config = dict(
    bias='all',
    lr_head=0.00298,
    decay_fraction=0.515,
    final_lr_fraction=0.0,
)
Each number is 500 + 50 x the weight over its row's rms, rounded and kept within 0 to 999. Layers, rows and columns count from 0. Numbers have three digits each. The size before them is the row's rms in percent of the matrix's.

# layer 7 MLP up, 2560x640, rms 0.013, rows 1454-1497, columns 160-319
035:431454460471541564544493527446402442515509477488438527488498505451474510473560560466479509442531500466468442468598532604496402411520477512510548481504555405516508557521565550445483474443522425500524505509555564428532579516471512537611437485459487513498432554449489468475499592503477440470478496521526516529496452525557457571462470479506532527383532432487450532501580445590608537497509558612411551578489395524461503484473509408502506496650487535491508595495579520541515477488577460
044:447534456591439532411495447418500515458542526458476468483518518501496508400583467498526483504492419414458497452536554503484498545486568566563604422428463511582519466526479507477525536383530517447444566556484502582461419570498506439519565440536496445484529515495494534625468468417569449464510475550467564577437478579481513471464560609556505508416526509481510615483553530519424431452505479443563362455525458496493458515524550494480487547455413576504490455494534510514535528464538536
053:461548503482477526500603448483508514566526540479451436539502535530482500446537562533520566471576438410478518444446504446527554524530531489475524557331500456470573500551593463563556607429441571482490564453563480581414510518483485549555560509468469476430502518478524603598504441430529514496573547526447498567447551536425438502540490531527529534471485497457599567480511556536454503475557476425553438454534406478480498531521423557455521434487494510544544428460556533513440519446506493
041:529410521479434533485490490533431583564281498495412506529471449533446568465511608551540520484502482387487522466504492500489425505504512504507533458564455516425468533497513502521453397427468508459508502567486487459448512641492494476563494488460616500498572498529489506459425478454489497431507517433493502543575530404477468598543451472568523557495502421467508491515546585463524494512500442445455530492448494569442553405519495436477501451445502405557518450464484560440563511496499484
042:370591488537530523575503637535480500505542563565497378522501476470528508500478488443463531467571478489517529454453450457501529481550586531486580491477521504418456474509510454444536516564455572432544496411531487461576499543522599504543525540465482501521406510544455491548480454493530434510555553476517475500487475555475542464448553496490497560575506575445475533508455465546447613561518425487599524566552568516534467472589474513475536485581480495487471588554483506529511582477517512
044:509431597511523565569530462455483472452285536567437451492552442507469509399470509509540628500461447508441617506421514408568488578574501520474430549445458601367515485488533428499452489561510540458545491509496490517520522602529555471491510506457562450546471525474427517506437442505523428542535531511471548472544511444486411456558470560550473432526529510460548434562550585462471472546489450488518494571484484491533479485468580436450489459419490403546569434523488437515493649435511554
036:439610317488551466441440546486569504382477540515497554527507543460473471530457516466440468563500550452532486486473529469481560579458460472494517420422459477492633454512552445494510518591486519458524493460443473477522510463467460494562614416472353536455552516482518449515536517494531536464474522423546613554411456622494563519375596604490528499470491456526461509501476468476466518441510496512440393539497525446582491565497529554509442497500511518473448512475460505488483412535595516
046:492561505394385430545490516480435566420416485541513534526466467505504485478504515467555524527423528560454518519498448505526510471528428513575470577471485458354508592355540431504490476553490444478558545559517476490510528557509551459508487468458561499557403481467474545531502485594474505466476501528530561457497465481560516544503502493494413472612517362444527535497513553512580446535464508511496507505465601552483506473436477420511460478439531519439483522537586464512461490501578525
041:461513433542517422561548476504555484532486444553459535535489442503446559439414418567429505508409534508494548482531585470545436563499545601515519540520497528446444424681518462481510512518513500504447446567528498460436449491499511531531508446515508435515655535523511531475481446439448532466489590501474420488558564511521492513506516496516503507487535451481416523425618425467478478470574475485550476488502506515478537492511506510519562473558437445549446528508481528432534468546436557
043:622506380554559465501477551415513430443579461459498556406481449482413549488608438395472511521511541539460472464458550410562481527563540546419407501511483488521471464575504562474510469488512403449462510515511525479596504476511526518400507527509403520501421484480518401448581609498502541426528543547441504445410533523482516511473498589498535404395478409508509379445439453443397470435446465647503493512532394514574508605512589530498468498508480443574526473483485517460546498548465376
038:413602522528511528492533567486508494524424528482505445581619530437608541518486488479576535501541441511560518498480475427504463497480505485450472642448489518588497510489585530457499442523511561582502537374523577487592512560511563445572452542531365503399493485493531549499471453488555405617521468381542462476494428554589533435498517457500566459495498576510450623593531515534513552570496439444526520445499604462478492529522491424507488444507480457379539497529469557554470557482565520
042:610466576525494467549523437486495491558586523483556479515522520521550577424494480468516554531516394525417456408553543448495463521539560525507589559449489574595411475581558507496478538471580467506461495463545423511505494497435540511534551520473502498395501525508521544513494539438552575570532427669516447522547496549415471427536464490496550497449538600542560519457501497531428476529451471479556538503513456478551500465570500652567435463508467461526584467476517531453573587493493468
051:508509535530484541500425523516494445361485480487433595412509442464494564488531469468501475471434463557487552611547547517550520483465500552442461509583547472457464600474498500499492552479459497541499418556513560491537569506529569442560482497447596520525498528498469510483523546494447453437540461488534464432592416507536524457568507411491481457532525494546514529502522494438550507506466428519500497559574536489506436478410558384485454487572594502467501525571506545447551539444488447
038:554391492468458536451528417513551476431435509537502511521499514564510468544364473477480561566481434527506553525485593444588457604473505483478552522524456656431404584533494475528575543502545570463492453443536433566421574445494481528446514487444515463510534527532491491537522526500553494517437523495512480531453529509500519430509510536449633310548478542528524479574417515526520530560549521522518442530507539460490491537532456575554469471410564449539564513518494418419455565435422543
038:503551455558483489468513584561570481513583502578499488432492484442565501458462474460480496545473492521473563501432474433411445573528450574461452500567515467477543513499615387431526578428528431471529466414485566509490446493528564508532531479532398428566541512516462505505501603485421380587495531559516472536474507527487503501536490541473601513493465468559377517574443500404528522519511505506568452574411568436555549623492561492489410505518499422441529500380565482404449546565513432
044:483583517424445560511520436434488514424425522410541605488537505460482485473557495487561532540555433517504430434643446497512482402566482507483485481475426544542465419360486506488544504368503448470548545491508523477606515496444548504582513497434620547445385443494537557498512442529581595480489504509603525506462525470474526515421527456448479471427475534525569572475512542449500460515541463557528450569587563460523486542475476423527440446399441525503446428562507485487537493461570493
041:546454492385473372609525460387464514501436549610505569567538498578465420508540522444491506536554492367413561470570546457486496504540484482514373558527448549419493504494430396582510505503509546545539427535520366466601516545524509562485522543422619455493463559504584538584458500514522575437456616496532536555553477457433508546469457475491416433487485426479511479419428573374505542446577489500499454608448562500550470491433456466546454537406490476497402434515487500502480490445527543
038:590471554473522497395504450485442559500375472537525552532487456461545471462472515434459512483467489470535493580448432421500503515517468435516311502532425577480440526490568479580429477609419484546477496536474476496469493473455513492530511529424487496445511424491601486599464422551607518541459430436466452508511584455531533540537496505475541424550514458568470515425399492547518510500448443536481501532497507534516473464459548418524474497536454335484530539510472511527534612499482471
040:606558414556505548450558477460522532566468485457499488533498552574504437452488633476452521467601503464520525431465612425541416534494494442495404573477494440501489532522522498504505463389508500494522465418508356507466503522470521521575468510537418501444496457469495484433524400429601541496510525482462480496497542469524475579424498492454569536424441449434517586361541511437403565426463444419541536492528499467490555529437500488518511408475561514556597450501524563450484453511536396
041:491462404368553451542536513484514468533528543536532583506464492502430490526564568478424468527534531482524420444465536562510531606448348457546451465518493448462583529506538448519535446573519513580493489532498433457426516491465489503485502473458507543506509496490517544503547432557527550461507496571528589531499398529507534620479526579445489538481496380537470480406505458472529493430475531515442463598447444458506477547452431533532477532502479524509410484481516512605529423522531478
047:523506549570600515482437541441502417457531478481518499538555579514490467518501393455569492477568547579504543484534446508571535472565510456467414498524504569460546487441494533487539436576450511548498555429423607460535535383507475509431537543413524586461421475485540565532441416499539497549499461531498529416405532532529485469526457485490458478536490609493507542487405449471495522553470471527540532438607481478533472568500499480558516467497428506527514510555518408552483505476462451
037:483544568507471460505512523404500490443500534546537522529538429543647524491453543491509537558581494474465523472504560488535487511470569541519494541415476547466409388480568477493606507442455531441543462485513499488593483513508550497624514501470539483483459465517592680497534467501515506632548469563507481506495523475503522492523498442411416447486458575487530622508460524462464489509556492474583471454574520541537478508505487527432502491509517500457596537520501503462522489465539462
054:501476546505561541497554521512354493434463441454510570457475512521487425503503517504489440473436466580481434527544495500518389508543499605539423428538519482503512514519504464443457391482479433486391475544490570383572459419461546466494503531347514513486414502494496411468546505565491555410540468498430590448553488483387569601473475450518564501426467460471493469455425428513529454487505442537499479583601492466470454458436550378486506457559480572457467454532543441443530473528563439
039:553602493548487464538468554425457541516543529527538428565489455463479518451545546561482507546534573465411583418494524512540611469546472486584491543548440445420564451500529476443557455510470509503510472477514463509547520479526481509476519472503450383586479376488583589488471490490421416512503463495537573450473524497491482588527484525457493509551456488488578509449506531527525425454506487494444522511490566448571498522528430426561477470437423485534626486407563472513426483545501509
056:400612488451455534462541384548452586465460504477489444574482491507544425513477542413494507502577476524598515524485407534556464469519511464503507478463516523493447520437518462546454485486431558463481537459488417509484487512483487516502520538539484600306463520616549457554452420494574546526531477495519479482479509505447575514506520456493543629543527487451550753497499424528467533510465470468561482458597542497515455451486358476446532395478489503538491485614507601513509439463472502
040:572434498562557540472502519520419450451435512396471525528512546503503484453531491480521480562457451631514417536526519549517459412619583535462547529549464616483484445510504509490492460422586481489451498400510571437596534507424512487481503494447514498485500540451463500442553501462555490510499383560586473477431541520523387461512451454521545441439575544477465506511515526484361494565502503531567513503534531465498519476451564490500454417468476523534576420519507441454462532499506468
041:536438572450555432454533412538457582529512576496541476546446532536522491496446453579575511501509483460484469438464455411479485501551542516512575409500527646555452451546428502505552474437558505476466586483471444584584470424536451565420511464448484516502530517515486515498560415506546497526554428671461547525496549527482480439542468539464521493492518568513553444490561489441476492509498557401510503365461458519489505491566446631562534488464469487521537401517565420491466483498403458
252:517585533418463567520513457549357558527588552455475510548496437510472414446493536541492462483510465511495423466443472416549554395516428460456486475474479482548501527429493486507494513511429576476437467481623503530446456555501539443440471479453519528435492466610512556478545608459547436469526446373523571500470508534595478468442526535467400489513490556519484498586466411481463508472490486519490539447471589436479539485469520542539490480461555566431461553469533511550650531476474574
048:518499502553484471456552542434485460449433490558512481460490400490538504458507460436455498497527411559485570501529476491608478548576505615494515548452569584433435543537535528479512529443513584439547517501468542514513438577520636499476480508456560471582408522519451425501518506477504438484471447483547580492510505454454495465413482519550505433495580452478521493581477557492498476413480462531556471548512455532515492565569567514424453472552483508527516462579483483437467628436514478
042:482521545419498493473474527486516421460517539585608526410576514475465501499534470500460509495436485551501507538450470541485524631467443535493535489495437470473524551456526431440545473552537501520551567515521514470551494531448493468570541457380639509565588508484516572533518536547420465562463513540568444549503455513555453537550525516501445521553461463525400491544494513525471518525545545602471472599449501493565486545463478469470400509455508492453370522454480440522483424564535569
043:486544433356465516486451553548522486488497482478500562559504548538552548575480533584553500537518533479491504539567542533543555570506507550460507436526471561513544453432542551567420403632522531636477514495459470526461521439475519476510460446568512550394567535572498551446453480499463539480480530500540542490647507532469525449580578452551480607501517565479498402453511463502609485674538492500384559476457450527531533464530498430502489429494582483450534489449471507460561495526572436
044:605486504427507440509522520506496437463508542500509553424486499512480446573570625424458533518470463529498511579564573450463482472430393493468560461490521374397550526410546415483465530515464507542554516539553523501576492511489556456583470474486602501576479513455462500464547553530446554445531498537584489473507404502517494503484525570472373451486517446522530417518472508467525468460492458553508478596467548419434480525497490510529444486438537461454479571479525465500479560508560554
041:428443515477535485525573460453428453483498494493463484433508463546505389514535503419486522438510551455562502584534490480540444469547509508485505396448573406433453564520526432497418570505427639443512556498523451498478417503530542479501494458472656490611542536515421449595480511485430438550526485541542459500518497479540514390503498499531500447497586421554404470591517513530434568516584478541487476540467622471432493540505422605462500460584454496511413580547528495576439590482478457
043:403531385405484432466487446446566548519524486560511416518505481508465510447507524481427470502524510407494539444528371544548552449494549461551593593464569496436547526524496501531522576475448562482521460516477438475503490484560511570502479532524547493555538506517576529577513459485526500453472589542501482521372486519466543492545520510486492520538499423547463600480394486567444509405521526547538455500583497504460508512521445606493529556558516543520486534546514556498439453487442595
042:577520545515604524460529403509541504496414514455496505495532525563475464477520434499516534450564424527525518483518585528610390573443599536384497495510474564434492546521408627487553461360584608476436523438515499553487485490464498475499477539459541556496497481510535521473520466401476490506472523460513416520537552509462505466474472424489520481521460593426600566475509500491418538477561438475582496500519524511465458554554474492494505407451503515519534543623546473474552564438443443
040:363545555423398513489478539500507562503475473553461426497515596440508482478435436488577490448441485456514571503542336489489496483522397430481454540457469543450482542353509391519442562616502507493560522513468440575554520469545520445619513511584571527504533494499431487640483445508531487587450514471523425471487452434580550426528562520521524513560560514513378545561423508494545550514536482552490499582502618481482494539487457447558504454542474406408442542508484441531458511464517562
041:450549466556417474548507605462447506517588555480527511509598509508458542457513557463555517413457509416491531485532520413507463528456461582512599509442564439479491535556571399524509555442476519576507376481514511465523492592519532486573502503557400478384561550488424533558487548424421520535558499519480464546552442502450487506547597584444506521465521499515424605536504466531472590425390427504484488455538550502457535498448513557509448491633538528438500503415528593470485445459524438
044:460540481481567482519553522474475514465433540518470470458524492544533534475438482492592579559499518495466485437468457548579511614490527538488533531380457589487413407553522476477469402473507530440512535447489529481528470489463511484494599428606495542490411506569410583544410425422558477580536434573446567526525514523492557458532509555502524522515570592447508464493501492553458453596510464454497511457504489464579474527513469562468498487419469457571538434531505410541518594464492467
042:559444497378498589525496415559483452578510541495518511508547506515488486568513557476474550525465449510482526537466467454560413501535422438494566494478470589464462560470599362420494486451570529518567422488479462428601531460446554511518532496489554475521437419508493538539545562534485526534509517470579449508531403499522505544593498474401515371502402489541516474454401521480498499535572423516537492659532552445440506524505477517477407449412540412473585534509510484420460557498549549
039:528425517437567525627475533523432439529496475471444514482519532506412443468568532427517556485487519518488427487498496549461474506569558513551520482466519513440450493461502495411424497586588473475501476489509543459614468539493503550530528560522497572433426468467383460557459493500518568475541577464457524582532523490475473552486417492504387522526475521440532569434596502535465491506504446487486535504508452522502494422470459428444534454515508501543401626571444504563469483548537450
037:594477482433526493519489463486470487449377490464564500497504495514478412600555488473445504553544454433551493536598541480570508510547484432477447512501458560422495548519523547478526483454427524522529470549455518430670548500477495460506502576524469545482558532517561399520580487517511620440498489452594526477472467531470551525542450434540547406507422489522537477469561610437457425507560502563477530546583516520513493522499486477497417477441574445464516477432411543572471443554553507
046:410501463629602598548508485545472363488494489508444505477528515496411477497539514531527539468428517564465537489492572528546427548583638562460405504438530506421477470532526481439450482513506454481438503534499547457534518427504518474391482506444488462463568552514500526489452434449444538487570525528525516467483492418516462505531505464561537566416547437428465498477579411467506529613563440500522532539562466539508530476496488413508510395449471529555487526515504540579516491505510391
039:537409568504491543430438491558426545516504496495483410470518537429504506526529493475589515460545492481497488517458332467479456503488479461473516418565513501507581570475592473462464419459450471527446538499467548597502511473512489489451493518489441526420531441503473442545455470543488506548523483544459491471488522501573548514550420563561660551503496525535426478570418431592565549520470502512424528422560452492505473497494428437483493516526453431464555531545515425495534445486461440
041:351601493504473571498570507483460564499401538508480383592453509498552543478430526542538585564495422470454556495473503475455493522549613464525516420438356583514459439465523435495450422501462552553527515524497401558448540583511470500598489537557471503330449478554508564553368439504526524553461524456485503565510517378460506488551493471495588491514518548512503557521518477513431478652565421440537537461554546460509540358545415526445496393380480399518548454493395576483558477472593559
# layer 7 MLP down (transposed), 2560x640, rms 0.0106, rows 1454-1497, columns 160-319
027:588462436446519468503526439560466505536541553520502475534485481529493527530510420490544486555478520430429478492487482542465485491559534430483484532438501512436485528547446490564493500507635610454485427559536473507503489544446477403498456567489420494489555506485619474535412548498518560568535557525482501491455537463462531435498441544485488467560519541567485488558457483550533583568487535526463493473414531450431515522554432590490608457499502488545492401531454481545504428507462421
030:475444417462565401535495515475566453445471618524496458518482525439503532549450513520479588432510464450595537477522435522541479455508426503527496485549479490453414477486488418500458448446422473545521496451484470436509485444442501514452536437480550503519524430508580426480548530464494455529470466411461462570507505430485609519511468406438539595631483483488447383446416457495483553455380545536546548630542460441543492459533475499498576469429576447466448515475433357513458352478492372
032:510397494520467362516466522519519474517516520564485603462500551537493512514561510450562484510476473510581519552502448517514573510509490442473445438636530492473508505446524541350532482477561462473515493539448448403467592485398532451422508471476575504580505504470453478481477589488453486461503400496514445552434454505503552517515452422541477497490464499531345443492502528517440583563406531576507603523615500547583434497564515463396556567598562424456477473606419409460484457525470424
029:532486548533563418576522481525553509509592496535538578454470431558512546461567462493449527500564519456503534593589479527459481561525537407537454463428567491422532427497568503516495468533554548490535552555531544450554513519464499513520589559481520500487469415484512489569535480500478475574582522536493418505423452542531502500508495507559476439520543567477568454472418486419452453546550490564549576471403554541546402500514408612549557397547559521423413572453460476538494532438497388
029:504469480455444556477454474457533535510510503487508532548494500473423522422513441515503513503483458437528470540584533483438493494399470549481421540601458539483413539487571551495580597487504462518510548509477525571593511492480449486453536504519549533466441594436459496501500507547487530433513491403603520465469516440586442518534560505474466452488490500512498444454508473441505479567487550430499486449569444429434470516503489516505445547516619562455597500507447430561448453459447564
028:457481511532527421479448516462560424461584529408403518512428446445417521537547479488467495507478497439583451565564495499489442504497469409519525545531597428436604533459471540406588474457414502528515502449568525444502439466502487551578523516562476517454556441567558493512486499429575533516549520435396435481509435537551552535465517510524532514523564457480517535383492503514482477564538511526488497465522515479493380493553499529644563423561555525429533570441589506526403438528473489
027:500614547478424579437578568477498502508503494500520389531588495518507450440508455482527548429520493447466460577465646526513496466454437550468506438550554571466425493535461583552476503498613485506534506523586518447446517525441460527429525598518590453475461469424507474435450467554536422505493539506433504531567554453496504407484476527450484555483446523470500563484503458610539473537456511468499488525507536536462559537464475478496574531508489545507489510654537503470430549466487428
030:437487512615517487505536502421492488501521475476424548531587438504491479579492555434442545492456402484555466522556588512446445435497498526556474459443553529527497410580477579481504503514397530526426475405474575441530488458574483551458529563485458456440453576532525513495504584440539553488485468507482499453527513507532504549493479500558482601515575577532522611592410456527467568503595486513497486505478458615446644475538555509568534469591462496519643492462506534501568497504457499
028:498496504462477526484492488492482502440509547480507422511513570496591525439530520516569534433520406421457575537514413505439559463470471384435555499542420549548550496429446581550477576530451525431556557504506444560606498435537553390471491547583458482468413504505445527490534379517593475508452509505555556507475453601477509480502524606558425424521512510425556464444396471468536403535518524517543445558503506554450509548500456527557510527498517448402467551516427443527458417500513415
029:512566531436579559400591486421545494482488412484478524515428575498536418399448481432555452496438515519500538512587572459482556554570441468529565500508525520494601412506483431473481566537556544584528479466600507532415428420442480517570419428503461535552484467462562544478442433487492468556509623477548496518629544515495489505485555543394480514582507575509582464575482522471500518555505505461425475480530562505504465500390442545433529518471458528416469541583481536562546405483488450
027:439427443464432492498526493471574561516515495515503555481416502462511538529528509565433437457590482467500523442481452497590654524454421447499501495473585513494587561447432543499622529498467393440596496478479432537518482453475464551412475504587519442512520479473498504506557510507435579463509494494559519518467456597456491518513503454536437555484473407546438486405511467565429435519487508434490440497537536462421545569569522512593552550503472513451514530563469465432575504642494528
028:494368475413500452464427498554483399433496427553478425495455605463468465444513443469477428638404605554536571526504403551446554521421472507559480516507444492451594473456490511393477592453432538473489565591491491444501490527506532468549438484503457510542559496552502571498557445557441527492444500397575583545464398541530554538476519464499493503560605431395514387507533519501542410470510485538479457528570481544369561478520454529493550534460515537464531406452481417486453376489470526
031:530476518399607472496546531417585538532522485556472518528522477483446536489486482525586468498528459494502499453522465427503524464482450427534495506452591437522498434539527501512541519532558536548477519510575477597432551476504486551461455485487471481532494378555499528510518471525589530537437582531438509488479540469450539550469545533538516441419544441552476489556482523488479455470480487513532453480432532469475512492498415487521528514408448438517537553421539510584535468503532544
027:583437595486473452487549549469434455392503490566438402461406470534523441508654493504470483539427529568499522519443523438487505479529484480542460474538556496577507413412535570454484512443434500448536590534524486461542495436483466539507474469379558496433518462472476415471461507560455518499467511517574492463404478459508543548440428536409502441512521538378412443425536515557446456501488487456508439493592527455528524545582484479480480457560488485508532570472526495544488506508478646
027:465502533440474501395507448538519443464586496552491406443505531446466526500475483503470505423526475491465492557548470570508512486539415524540560438501536464544468560446402513530394500423475437534530539522536472471499442479514454530511431457544465526559556466557512541438541428453590419496527539499497469582542491464504503537511494547492482425507479569314603436535455452520475476515526529440451596521409523446403523448455524521464591413448482588491445498567502479469509474506551472
029:532399433447479455534515549556529472514505400513418388560496455426488503456546539364476508528418444539517555448590511557497569497467582498544477428536563531524487503536513376497474555516524573442440532562442551510397569498471496572441437397498406477506501504442395548513560572443482490611525519527497582474555550511570448552457496526499554527494494434476590511570460507509458559482469554610479455491528414577547438466532454471454564563484472518519557486454461478484462412454480507
027:502550484676462459460486504442490492495495466502492488540458405532558570525608515539400584446476488529543434516497474564538390427462525562532551382560545502519504529545548607393452506581421575502414518470458487411603496440438558505427560526496525452499572603478480514518471459438504409546518453444486512453459610521534486441605494516569559548560593549498572543566476482467511522522487518523556539476434443543464531445564514456558479466495508537454528577417564492544417498433436457
028:513549523601450466503492585542575525444441506447490373511543510552534437469513476522519512498405565565505509513446498482556548538459496641550516560436556467478519479479491539402439541427467561527503553470559504528467442445606512591456489546474526501536441516505507506419573477424372451516534437444546587493529486584498444536390528485443491519510465448400620508481432480546489512477616437478520588531581554522434564495479473500536524463419517510464539566466535479498468510532478528
027:501468517533470486488514500402507458532444439508461539423477446476543527528447554477524388514567519508521486439441429695443498500456549482569570491512457442514589519580556501471474536504465377510461432549491547479471498499487490513470474381509531522459464461488527477513473550545421475559488524436484525453469548565493438518512408448457476489451522497604494456524624495622543430562453524531465510504503486491532510450544550511451552549532435512586476402550432554403541438500456456
028:468634473593463637440471495493512473493524449468535470529545576455473517569417511449528572459527577529425469502552613568495493440597521540465572530491473506528512507533540619490518490503490500548494397543533611504523552573538488489483605488462398482443525549419524505519485517505499426503447467404429553463474484564459462480545460385548451543466444561497589569502477498507524454523453458504442466430502567499485552470431538480555544583562519480571535462519438579479497460549495430
032:533449506424395492475446575577505499496405465465526430557493423466486513529485581459445430477508470539434511509471482431470535477474536618474560554489542544558456545445495432525509502583567559467437480518527468579443544605502470546583417452566574408512517451558487574477645560492464513468491495481514552496623504496551516474446471544505511531455543482413470497493497488557517545490468498512481425503469529546601447469503483417530485554476501518554535493534480516504499461550538566
027:430465507541447442531489483495520517509536477521484478482496510567564481545517493369454378545436493481603537485505423527488551599509434460466525510442492506408531495562497513525460512514419530447549433499552480443450453472395520486494523544530423517576522644499507451549452461472431535508480469443528545505482503574531485513419533563526509473550585396489501509508528535521533498477439462584556532558491414546450493569470485460438453587474454478522562442393526478549509528513525540
034:531559423496433576450512505435536528531464533476480457455584483475424559453448450467491521419426510437536525480567507500526518454457487443475493490474449523485416515495505558537568573480514634594567479451560461654513543539564509487501455430542450500477509561508438571502448477478605537561446532522507501535602468476505487459430585498509489465574585549561589508576450471414518600413499524460464514512497479428507497544476486536500468452404437514549599549527494620521548543453445488
028:425506527494545532536508456479571426510607483446552587453541429580470513563442532456468511415474517468527503503540551535468492544449506435487438402431543493539494468470501480481448553517508504552497468477670530499508481459505538526540414496552428533542503585534489465539431533419578446546451458477421481470494480403532514503516506526503529493485551510461526572528564488549463631526407520519390507518419438606525531415430558463501485560609554423476493453496451582509455493514506442
033:620361545532472506510522642494532493541455457530415531491583460580547539565415503511502475542525480532416560477469573520468500538434481569476422481491460518560478490589591530449548553416512378465476418521388492479521518452456504501487516438486516482510510579486453515465575624491452501528462458490570515453446547522533458505429398446501498477452437455450452397544538453516567572407468497499496526479571418509455514623576543494523475622503533493485532475515500447457479533505557523
029:487397487422381540456521525507587425515522409575454471429444505497590519461539487470413556609493516487446526513425412444448531526465492473527522491464484422398575522434495439433572498522511463471553526528551492547460523555474463502537446422592477528515496492617479650496505447473514470496547524473453581608617437502534531543420506517468445465428498499479532489500509499475536486501520515461411540541498476523508491523546392501537564535464435543531443407432513488535558370502504473
030:477431516535405510475411447568509454403551535526494463495506526517489489500514477520482487521518536537468463483526439472481490509440447501480495498581435494527440504392525460453483527559465519517477481566496555337481457523416535486577481487538536549537512524588371536486570517471422505518531517447460507523513445505568637487533467483489517536543522493371456548422462498467463511519535491538635522564511527412503508483542514444460490462463592534552433508462477558505469506530605553
273:507472504619507522452463526474564454470465434547505424434466528480473513591514456476520497498455525522567544510511489538474469539512549501577459524546514583407449510548448470521480492474573395490586519522374536452574474423538500506518517514574491458514458571404481438537479430586475430514428539605547501471495541473420481524532489399596551572509472386467479495489496555510466498471478546482532490571497400561558458434562463460430456554610455461586476380467506505414445492558553456
030:512386425472543514505497422428522497502559522528441537559472519455401429507431496541495549543468539340521461502604534476452428493456502481557470491459398443483492483526511475478493504524449460541581491473535467484490505475431402505522472426501445587558484526568559532465485430513678547524560521459514501534509526457515507486515533463504473534592505518603548458552485512427471560532561516456394484421569499375484500449495425521486578425447502476546484517438522465580580331483508541
028:520548507555471537568496564515382617512517513468479461593589390511501574596475519513563562479476383493482473465566628512481493488487414497495546476440505518559453540522491595548510456518485448493452497460433621570506538501589466554499576535538343433478479467454474417529500507477517623434536529485534416514613492457504510484467441552467548438474448489457569490454438493472535488440443540506426497611451517572457541563544554494522519495489456570456544497519537512450425578529476487
029:585468562473499500551533454434493511558457476575535557411517508523394523554473518468425443526502492495466367520509500480488471406555460413517541532425484542566551451503492454412508562400515525476520517455543495517468465617557442571480515511437515527490389543537574516460471482541530398532428471561516415494485405503456506593421496572453508370435456521506452537562444472501516543464526390475529463528499465618545563517497427451574484530475461428577512534441592532509491593551484527
028:482602425486500532456522479488557527433460346517444449566521548444435511522533531542571492470527519470512492550519560571412451502449532498503573469475566540463536553523536576526483461443541534519522442511496597457454532538462482523471557530448414553439493551436538466496485505432575485469460486457480457478464615499570456552509575451535474522505448598619481495503507557510484554481409510556541447441506453537424520504502466452488568598577455534485507437502522540389537495508491530
028:594459507540460399527500441509547596479558581629493427589564549465463588419440501547545506532465510409509465521471567525454503501482502499474461544518468591511462523400514558582511403547506402508457481511452462533519520507469485549496555493438488477449489478453542514430453468529492571496576463476443505534517460529506495526467613468528493409560477507498475439541544528429547479480486482461451408492533541480513489563559553452489465487428501490453437502421458436451515412488501532
028:507451503584566499483525479469438514502507493515536530542461566617580450619473461523515527495401467525529517504477534525525500521474575619464496532525410509535485396630599451465479537494526571446508512516425551481475494482440549464500523520436542533481455567423448565510462536511420448474498521504571464485434521429565556510497506447576469529540497521441571471628515487535492578514437458485559509419577472479556540524555545531477442472418505469446522502580549466620551470477525532
031:474451486427415474496398515428489501474454483466471488546468469502648463486563479482507495527500453528462624511566434434450564532468475499552512535514449548546482402521606445480565440500530416443532575498468465502519532496446508557492476433542505481483472534574437447544578503610505522468424510470514460463487547512489467601506421508478453389519494503514439362474564494486511500518494490433535482509560435545534436520526480511494456612578526517502532459438453528529487452459547586
029:443357489533471474515506507465536491521490558452469495558452486551446604571552458570410562549529439470489416548456526549542499481476451611522459513540517499509485517504454540474494501476493442462385598456429585537507478504518478552457577501444545530483467461489495509500546506433491449484491528509536497524483570461512495522448485431506527477516461567510477502461480477481536471504558505444514469501533481561419580452554546571597532435381513584428533574454535474472472505525438538
028:536388463508555484573547409549485522496504502451507504427463542487404594503495467495545474556466513418468429465469449581433537507526424473466448477549484500387520513541453595505486493462461418448518509534454461556458529422480508439373451522466535474543551440463477475467487527513476478503480558478428515516512539473453526477479518522582472517538530503568414494535522481495540407500480504512532545523534528428503514514540529564325532525502434576432503471589409453498502419518522407
030:462488456536428507518468436466449477508497470465561494537551565453443510455498488564332439533461514469556449495517527506444454534475391524523530499529502496535524625520485465500499504575475525447535479514474469498511468418468453505561426589490426525510513487494499543484572555557449486487542520412451506502571470584539512506539516497416452528526469529482538508487512429501574599489522565610568477502550530501516607439528546475512514487567514550498513526518509480471567453592498579
029:509484487477488525538502545518421666477386378609483447474410594524502488543622525477486424459563618515443478518470595540540548512477435503450507421467611524547546553567566562515491593400542443562584593512581531514484514489548435538532393540494485528439486525440565430469448467408467550464475517520497483483464556500502466474387444529486566459477506494562536457470521537547525475489406538540452474439499565459459590476548515500531575541477435522537588581553428528533603554529496548
028:516580419521404498499554496481449563460462505492521547586462508519542585518427506517599520510487434561484467519483512486484419433540418425446537527575522548494480554600543514537520481556381512547419503517461514555478572480564486420527549648533539493349519499501541401496596589471397565402549423485487616420483510572479525506550463484502547548522547551565425445432468477471674550493536465579553450492566572558491503513473565613549474475556515448497533488508441494528431577469411432
027:511580526459529469531525556432503567518556441528420543445501478531596578401475538488504519507570516504472441471494496481532498504454382485438528513471663477519479457508515440519593500565524502582447433595517480497504468441453608517486555523486486483477488433456547527493441514594496402529427613554465510491355410549445495466451590497470453491404551526516487358497466525521463505503449491513524381468418569518496428528505544502529478493553401447409497501483586445486470591389488476
031:584429519359336529491566566509535465504578519487472521518522498427558595498485496449519460552588492478465473520476382512427554438522437432485538545523531519613539554417514537513526491478496448584471561486539452541484528590492474517600479492553456481460499429522488579436522573572633555524451466523470556553581432502435516511520463531536450447441516546530437524531503499493467428526500497479388426521498536493588422558553493529524533507565471473489487538511435441455461464471486489
028:549549552454537487570485523603536465505505513492539435434473502455496499548452589547568409499444579542431479542494579496504462531601517458467487517398495492483460466414517469555476510442496503543572457483502536472393408604490493537554534475498491550498564542542555550509568520456553386554590511548529444535556442410516531491394506484443545514565506439390578465537485495484461518512538458552495526476435524505494563570493518527506562380434488469576554474551457482460461594502584537
026:562349473557402479535489473466557418522456564504462521443496463572578516496538450496362466525518534486524455477501505495512460529474479552478462468600556539447528527445518581407487517502476458522489559525569563402519516517430475564467551486461506484481529500499486474523516557495609458514483452540497575470424479592466514503446467486507471508486539440457449491408496544480519531494499487530606471483503477607494451557554491512587569561468520493482491502511522494495389514455500488